From a checkpoint of a small transformer trained on Wikipedia: 24 layers.
Each number is 128 + 24 x the weight over its row's rms, rounded and kept within 0 to 255. Layers, rows and columns count from 0. Numbers have three digits each. The size before them is the row's rms in percent of the matrix's.

# gate: layer 2 MLP gate, 1216x448, rms 0.188, rows 459-514, columns 384-415
# up: layer 2 MLP up, 1216x448, rms 0.188, rows 459-514, columns 384-415
# down: layer 2 MLP down (transposed), 1216x448, rms 0.174, rows 459-514, columns 384-415
gate459 101:113118104136112129083131162176146116098121126130095175111139147183129103138156124114108124089161
up459 100:145129134117128134168121127117150129148133112146099098103148127152126139155163143131154114180118
down459 103:160136065130112116091135117176134134121147153101145149088134084151070123117148136152106140153140
gate460 104:101140141094133163135143132142126108103118139136167180173090147128122145141121113071159120099108
up460 111:114156120120158100104148130138130130175130158120120093110146139135107111103155119171131088148127
down460 102:134113140166081110122137149115093147124122107134178169137122118135117118177110166083138147138137
gate461 095:141108122115156107114126113104130164128111091156100100128128172153125115099109084079121127094107
up461 102:127128107136121121133103117129136122137168112093148122113146091116116138127160175134130094135143
down461 097:146125127123132131144143132134122126123126157116150179108186091120137123132133163114106172151109
gate462 109:146141112154106157144155125121154146096121125156123116118137108115168128105139134146139193095116
up462 105:147124123107131157116177117094141167121132112130105155115112099140116116051134160135110100119096
down462 106:169147107162144157132115108107144144129158123132153113109119101121077145081139139101148148126148
gate463 101:114165109140150159092158141114173127122111079124152090120105098084104136127094135178148125098128
up463 101:165097141130160108159140136118069155107142133102126134127126140125168103169187141084114106151133
down463 101:124137175124136124106148181119121112127119118170143080111121098161125121169119140130145135163125
gate464 099:096133147111098078120137172130134113141089183187079137104116138148168127153157142133169105160119
up464 103:136118142114108121137146142155154120096141159128143130122134089122172098106136135136148140146113
down464 099:155127137124124100169116163102114134133164119120111178119155098094129085074154117136148144118090
gate465 096:151123122122079160101128126125143129135123164116166147122137118166102173128133109152121108096138
up465 094:103104116132173158160142146157116169147159106158074082123113150107154102144135121110096121165115
down465 095:105124135149116125143161160135119147129136104093109135125121114138134113119175118139163129148093
gate466 095:120169142099131098134113120158132131084137124091122159127185102108134129155130121122172140127127
up466 096:131115118155163128081104163071110119161136126193141058103084160132147103119139145162123155174123
down466 098:120139119158103101088163146102071141148124085106127119108144122151138112121181161170094132136126
gate467 104:117149140091150154161096147127180107097126150124117104138119145146135101118107155109161099121097
up467 104:134149113129127155153124175113112137129107140134181122124178142102129127134137144146145138119123
down467 105:078138120119153123099099171074157130152143128139088115108063118117135146141126145140138122143128
gate468 099:129107127109108164125154127154144088139136109126128117095157095122099158126100117118116127136077
up468 095:088104119131128156120128140121098147114138120145099103141118165129133149086132135095108144158160
down468 099:159120117145113152149128110099102148102154188103124137114115124136161156126134159140119124121118
gate469 097:115143101144136118131126157149127122177129112132130107111137149126107124168120096128187113159149
up469 097:146148122136105091124124127137151122163106110139151088100158098121093135126118090162197131142162
down469 099:061150128119123096140122142143110153119108162128141101134141085101134100160127117115102124115141
gate470 106:127130172114130097134125140166166093128138143130164150163130131111110110111098127121121131146135
up470 106:148144107132081149122125130126108167147137119158083111129123148140125123119172117159154110099144
down470 104:155148141158095136107138124144132161159132136109110107130084093115128127139162135160132116148116
gate471 099:115146124121149135100164094131122056118127112161099093114109095142115121142104148163117121092120
up471 099:156123116091142096133119114114143133141135133098139093118123131130115112116111160105148159122126
down471 103:107114116101131141154125115102080158166120148133121076105160113162070105140109150125118135127158
gate472 107:090129117111128163161171138127159125124109111099118124110150093117147111126134093140117148151130
up472 109:135097133123144100115086111164127098097125105146128161137141143142124120122117141093133096082095
down472 109:125137154130146120136085164143149125147115139128137140125095118142096129119119126104071134129128
gate473 095:113100159115111117132105127119145153096113123083130121146150142117141153099094101167130096143162
up473 094:153102135115167153137127154134144177118090105092164133112097112088171100124140132152102131155103
down473 098:150152105126157162107099141140091149141112151120169116157093154102169101094148122153113163165134
gate474 104:174163124122147157107152128084134141116089146122146140142182119101092163102134121145166124124148
up474 105:172142162091129126135121137112132126113119147099156127114152141120093137136125133139145134117173
down474 102:166128114107125119127120108129118172071111094114170101152104170142129171120123087143142157091140
gate475 104:130138142140170074138146170159121123145122141105125119091170158157124135100128119146115133117137
up475 102:140154148151139113142105185127122146184083092143112140136137114139103126142146154148133136078090
down475 101:124136122131140118127122127123101164139160112129133129133113130147164102121094134121112135143175
gate476 103:149128091149139174095126156148120140121130149146171105111153107134128129110145112138140134164096
up476 103:130105122119066132158121126132141143145138112107110156108161139142144148148136119091126104133163
down476 102:149164111123149130121137101111141155120165112160108137125149128121146093102145144109093106091096
gate477 102:135177118124105132135118112130080146142142140126136142164184169151154114130148136161124137127102
up477 107:095147145105118073127135142121104120148115128135119089131135096154156110140157123108096148133168
down477 104:138155175139086119117122108105165102114109113099116099122114116123102155140120166143174138111153
gate478 099:100147148162102123155137084151138129153102133095111165113124142101194090144124139104087110158139
up478 101:105145144169118120170120095150154152120101197123127136103185132144160093119183162077104088143131
down478 100:131129142150114169126138094154146152115099122165117192112177132157203141127137091111143085091162
gate479 094:132115129143118104152092129081092116137130112152143117097078125138112161122127091181135126085127
up479 097:147135148070125155124150107153157132163156133158154133155170134115164090119114093114080121152148
down479 096:124151133142102087109119130119133119156128106075107110189164159125134142166125087100119127114170
gate480 097:129102147104095099092099096087126096158122142110175154132100137146125155122144105131137142134118
up480 101:141134124102112097114116107132140113152144149166149121171073097160152112131115116115126157115137
down480 102:180145154103121114119127130110097092081126131156144128108119111117190106150147138125149107131139
gate481 102:130127155109173101115157089152091077118103103122148108154112127141109138113118136091159127130129
up481 106:141170166121131143157130115127152122141131135123134076112093110092135121177130126148177114125099
down481 106:123176139108121141093176118130131133146122163138162127111164097147116099143090134100111162162158
gate482 099:092084171105133118121107099147114140149103104144139163136117121102132088145133130104148077106124
up482 100:144150161139088097101160120124087119100086079156185116172151140128144145124133099135148104120132
down482 101:119146125116131091110148088190153103131155131115097176033125114149115115122138109108137099159093
gate483 101:110110112152144099132181091201143111111097144109070115127113197140124115109135113089111144128132
up483 101:130138154136122177090144104163105141127096134127139093130100118115115128097123104163136105135140
down483 097:109141165175120155074126146154092085114145111082143137132097146131134142107120110152094107122118
gate484 098:111130162131133094179138113183119081152113119163150154110125122150097146133108132095122160115134
up484 099:113130143138126119133164091143118076136125141158159152139134130122091135103096121104140160117122
down484 097:141103153107189131114106143135139144167151106157132146132107122137117148135167110084141158131137
gate485 100:114156140121091146148073173149135110115106110152108157143132170096129139100132145112112143120144
up485 103:146115115166136104131175104107120116127184134135159091121114093160105105128122125125134097099114
down485 101:111110126123148115125148083095119110097123119142107122128117091157119135119178144140166110119136
gate486 102:148143159096163108141137133097105136113116128151086131101115133163166149146110137174181127117132
up486 104:147138103086164168159108178104100142122147131097130096112121111131119100101145173109146148130099
down486 102:118146115135132114166097091139159128104149106104130159130128117131114132086100117156129121129122
gate487 102:108148146142131133093100142138088087110138173094073160107135154179119141156126163127163153151130
up487 098:097142065145129130132125131106122116157117192111132097100141164126107133134124182174124130117166
down487 102:122165139101129143107129158151172145161120089184159147132113164177169121096132148114158147118154
gate488 097:112112090167107154144138113111135199109166119090154106149105118150109161107161108112123126130129
up488 101:136142171114161134117125114153106069119085160142103112114153136094158099132096120133136116125132
down488 092:108133138115167102162113137125151154123090139137128117125179115143123097155128153131098139112108
gate489 093:105110121078084132131125135119127118093140143172113124137128167083101106162120117135144128133135
up489 090:090107130084084117132141150112110100075132124132122117158140176090105102114107130162113136143167
down489 095:092133122139108159141127165117108159140155122193088137102107168113123096125128170164112126144099
gate490 101:171134133110123136092127104153117132150067154144108154139129135139120072141109100136100102093154
up490 100:129169110123130108138116175129143110087133175123088133101128067129128125106136127150126130120161
down490 101:156089138100132122110176143170078139136150110125149118137107139114161135088084123147148130138141
gate491 100:165116154132102130133140082097112134115113141153086127123137109174144116176136119102083063126130
up491 100:169169145169113162139129107137103120138144115136127096143128127192105116176165136160117117140107
down491 102:167106137122127128103137153108115141146118122149160130131127110123088162138139155143110174142115
gate492 103:103110102109110081131132122115154095114163094078114118121132121145155092138179172102127162180144
up492 099:138136102127101092170128095130123076150157116129157120130098119151131088156191165094109143156139
down492 096:121130097095142110137102116169112090158136144127130101121145138128095132133124126101156084152133
gate493 099:139111159125159120134150117106190114138163114133140141092067117110102162147193145146141114129168
up493 093:127132123114111096139136112145131156152129143108092132163168099139124139135115079111125102128108
down493 100:156092127090125154149087126163149142086157131148136093123134102087150080134104138134089109143120
gate494 100:108111106142129110156129122137120100083104102138147157115131121137154158128163134116154125160129
up494 097:140134114116135139147150113098160132172138090136116088132125077122117105140097136117148152101094
down494 103:141163151135117140134091096105154120163156125121121143136145086139127137130128171138125110104102
gate495 102:142102131149132072130119114130099081105099144132133128093134112078106125132119119129121080111159
up495 103:058101120130134084165119149132137103097125102099076153140115111128090104164102151158142145131150
down495 101:137103133111087143167115108150139139129197157147150124180149131187103158143092133114111122097150
gate496 099:119123124128128114161123095103097118104165112138098113113159140160135170106128145141118138165093
up496 102:118130114118128136184130140170137140128151116081109106148080144100135116101154115099125119119148
down496 101:144177122092119161141123133146104100102122119138132135099148152134163129109118141081122152113109
gate497 098:139084138119103162097114153164094128142119125152144151108121157141115136100138137164126139092125
up497 098:126144133116124117149110108137119111134134074132129150127125179149117135123103145178140119125137
down497 098:146119102125159141100122183147113126137121129076120142169132131135127148152081107124116126127143
gate498 098:173123146166113135137159078204082096093144152110103138203062181146146119150130142118160125094120
up498 097:100084105096127122134095120124134104113130130147132143150104133114133111099095129119089118088081
down498 100:134150110134131127130117147082132134164142100152090144123170163129104133074133095102148102111152
gate499 104:180108105112142144119119134139095160132123136141116141125119148148115079150122114170132141082163
up499 103:117152086114138113133139143135167112139161086124086111140117100115162147158108135158139145114132
down499 105:106132109130115061116138139152180163119113114117153113134125070166133115134147133129126115156119
gate500 101:144124149125143141149160116173189125170152142134134178132128155137128126116142113125155075102115
up500 099:121129139153121150131137130104097097130121136135164154152124139119104156154154141128126141147168
down500 102:124109127182119098144064150124093152092121106134138132095140118116169100130121108101135156101117
gate501 103:101158139085121138106103114087112110152131093163107108163132132082131098092124104135130174106127
up501 107:130151153129171128120134158127130103100132134155134168103144161132164182126139124132130165149158
down501 105:127130157153146145134127175116099111179132083158118134150140152127141147132118139112125108120108
gate502 102:158155119107104118130142120165120154148126126117102156124143083094173106129155118129152174159143
up502 102:134139126148127126122167122176134135154166157116119171135140121131156119126128161142137144170156
down502 103:120143087109133107130112137138157145132080183166174132145133114158153140110089157122150157133124
gate503 099:125139113155132112133109096113118117144136127144078119101131111110133120145153124101139156111170
up503 100:120122102166122128130140137120129133153171146088129137124122097128169140136116137145109131118154
down503 102:152144123126144099151106129121146133148140127130122109133112118151103105102141130160116095157089
gate504 105:167141140130160123134105110134126106091139121125086124124114152156147102126116131126168141121137
up504 096:106131100121084122124149142109095121105125112138128134146121124139108130135147169131086148124082
down504 097:107156128095126123143101115117109106103158114127112111151150114154068142140159134159135149135108
gate505 100:106082094111101103107090152139127076107135120113097091110172108125096156090122120107124123146095
up505 101:123088111149145123129151146169132104088119116183129116152145130090140139122130146094135135121088
down505 101:140085136091120136118104130132175100136078113134170106127122116134104115141119144135139100107101
gate506 088:141148179108121141116159096124146127109106139135135134133133120133078156153143135111151122108138
up506 091:145181165131190126118159090109108153113118117101119130123107089136114116159121106112114107122151
down506 094:120159112136131152132124143115117141095148136125124094155118098116106161150110112105126146137106
gate507 103:138134081113091111143137139159143167126131153142164165139149128172135121095185134103091138132156
up507 099:093113167121140135128123107128095102123144109105153108125154113072109104115096123135131145107145
down507 102:122147120124159136123132136136156117131142077143110142127103121156133083132122087153176137103099
gate508 098:152141118089109133156128137101138142086176109114080123108117123156151131150113146131101141135098
up508 096:145131127088119114126117180107128126113143141091138109124136135123127131106059146120147118128106
down508 101:131121116139186109131166135189161121132129169100098156160140143169118087137128124117108066134139
gate509 101:167150128143148125125184120149117143145173103138111123093105169120105141154127143108174167104134
up509 101:136116113150093118120124128109104120162087164111118117121145109123089139123138104125124100152138
down509 101:126118135099133153136135121144154087118116136125128145167140158135084093117130162105129133118135
gate510 088:078128110092103100114135100179116142166120133112124102100155133107129103113109097148118122116120
up510 094:111126133146100156144134108165139118155125131126147130146138152126114127123109110118137119150130
down510 095:123120127152122148142129124145111151125146135113131100144135155138175107090096115115123101154165
gate511 100:117145137153140170131154138155130121114132126156099135088160147146174146105142101131123122128142
up511 102:102115106161159119141179130154126132178152151157102148082152142128122137140158098122114111125121
down511 092:123145121133136168116125126121112137149136123155149129143125128192150097128158092166132078142181
gate512 104:095121102126132120116158101136137103155110068123109177142135126140147146156112097152119188120100
up512 103:136091119127102164109145115121118125127125151142114118111149118126136151177104080160123143164082
down512 104:117134132134108094122114103140155095121082159123143096085136102126109125153090136113162148145133
gate513 101:149134082171097128182132113138151161109117105139145139118157127121168113112131143203098159130118
up513 104:165091078163086135145118158115155122112136132094125119154140149137160124142138167138141112127123
down513 101:158124104127132157139129167137142100119133121116109148123136171136115108142111129125139155097142
gate514 103:159160136137088117169124114140121171141160088133126117148133113115109105178148111054129136094146
up514 105:088176134149107118144144137131156130126144137081128142111115140209103129116097094101123152150107
down514 105:076113116181117126110128129074149130134161130155112060111134143142118127109108139086104068118111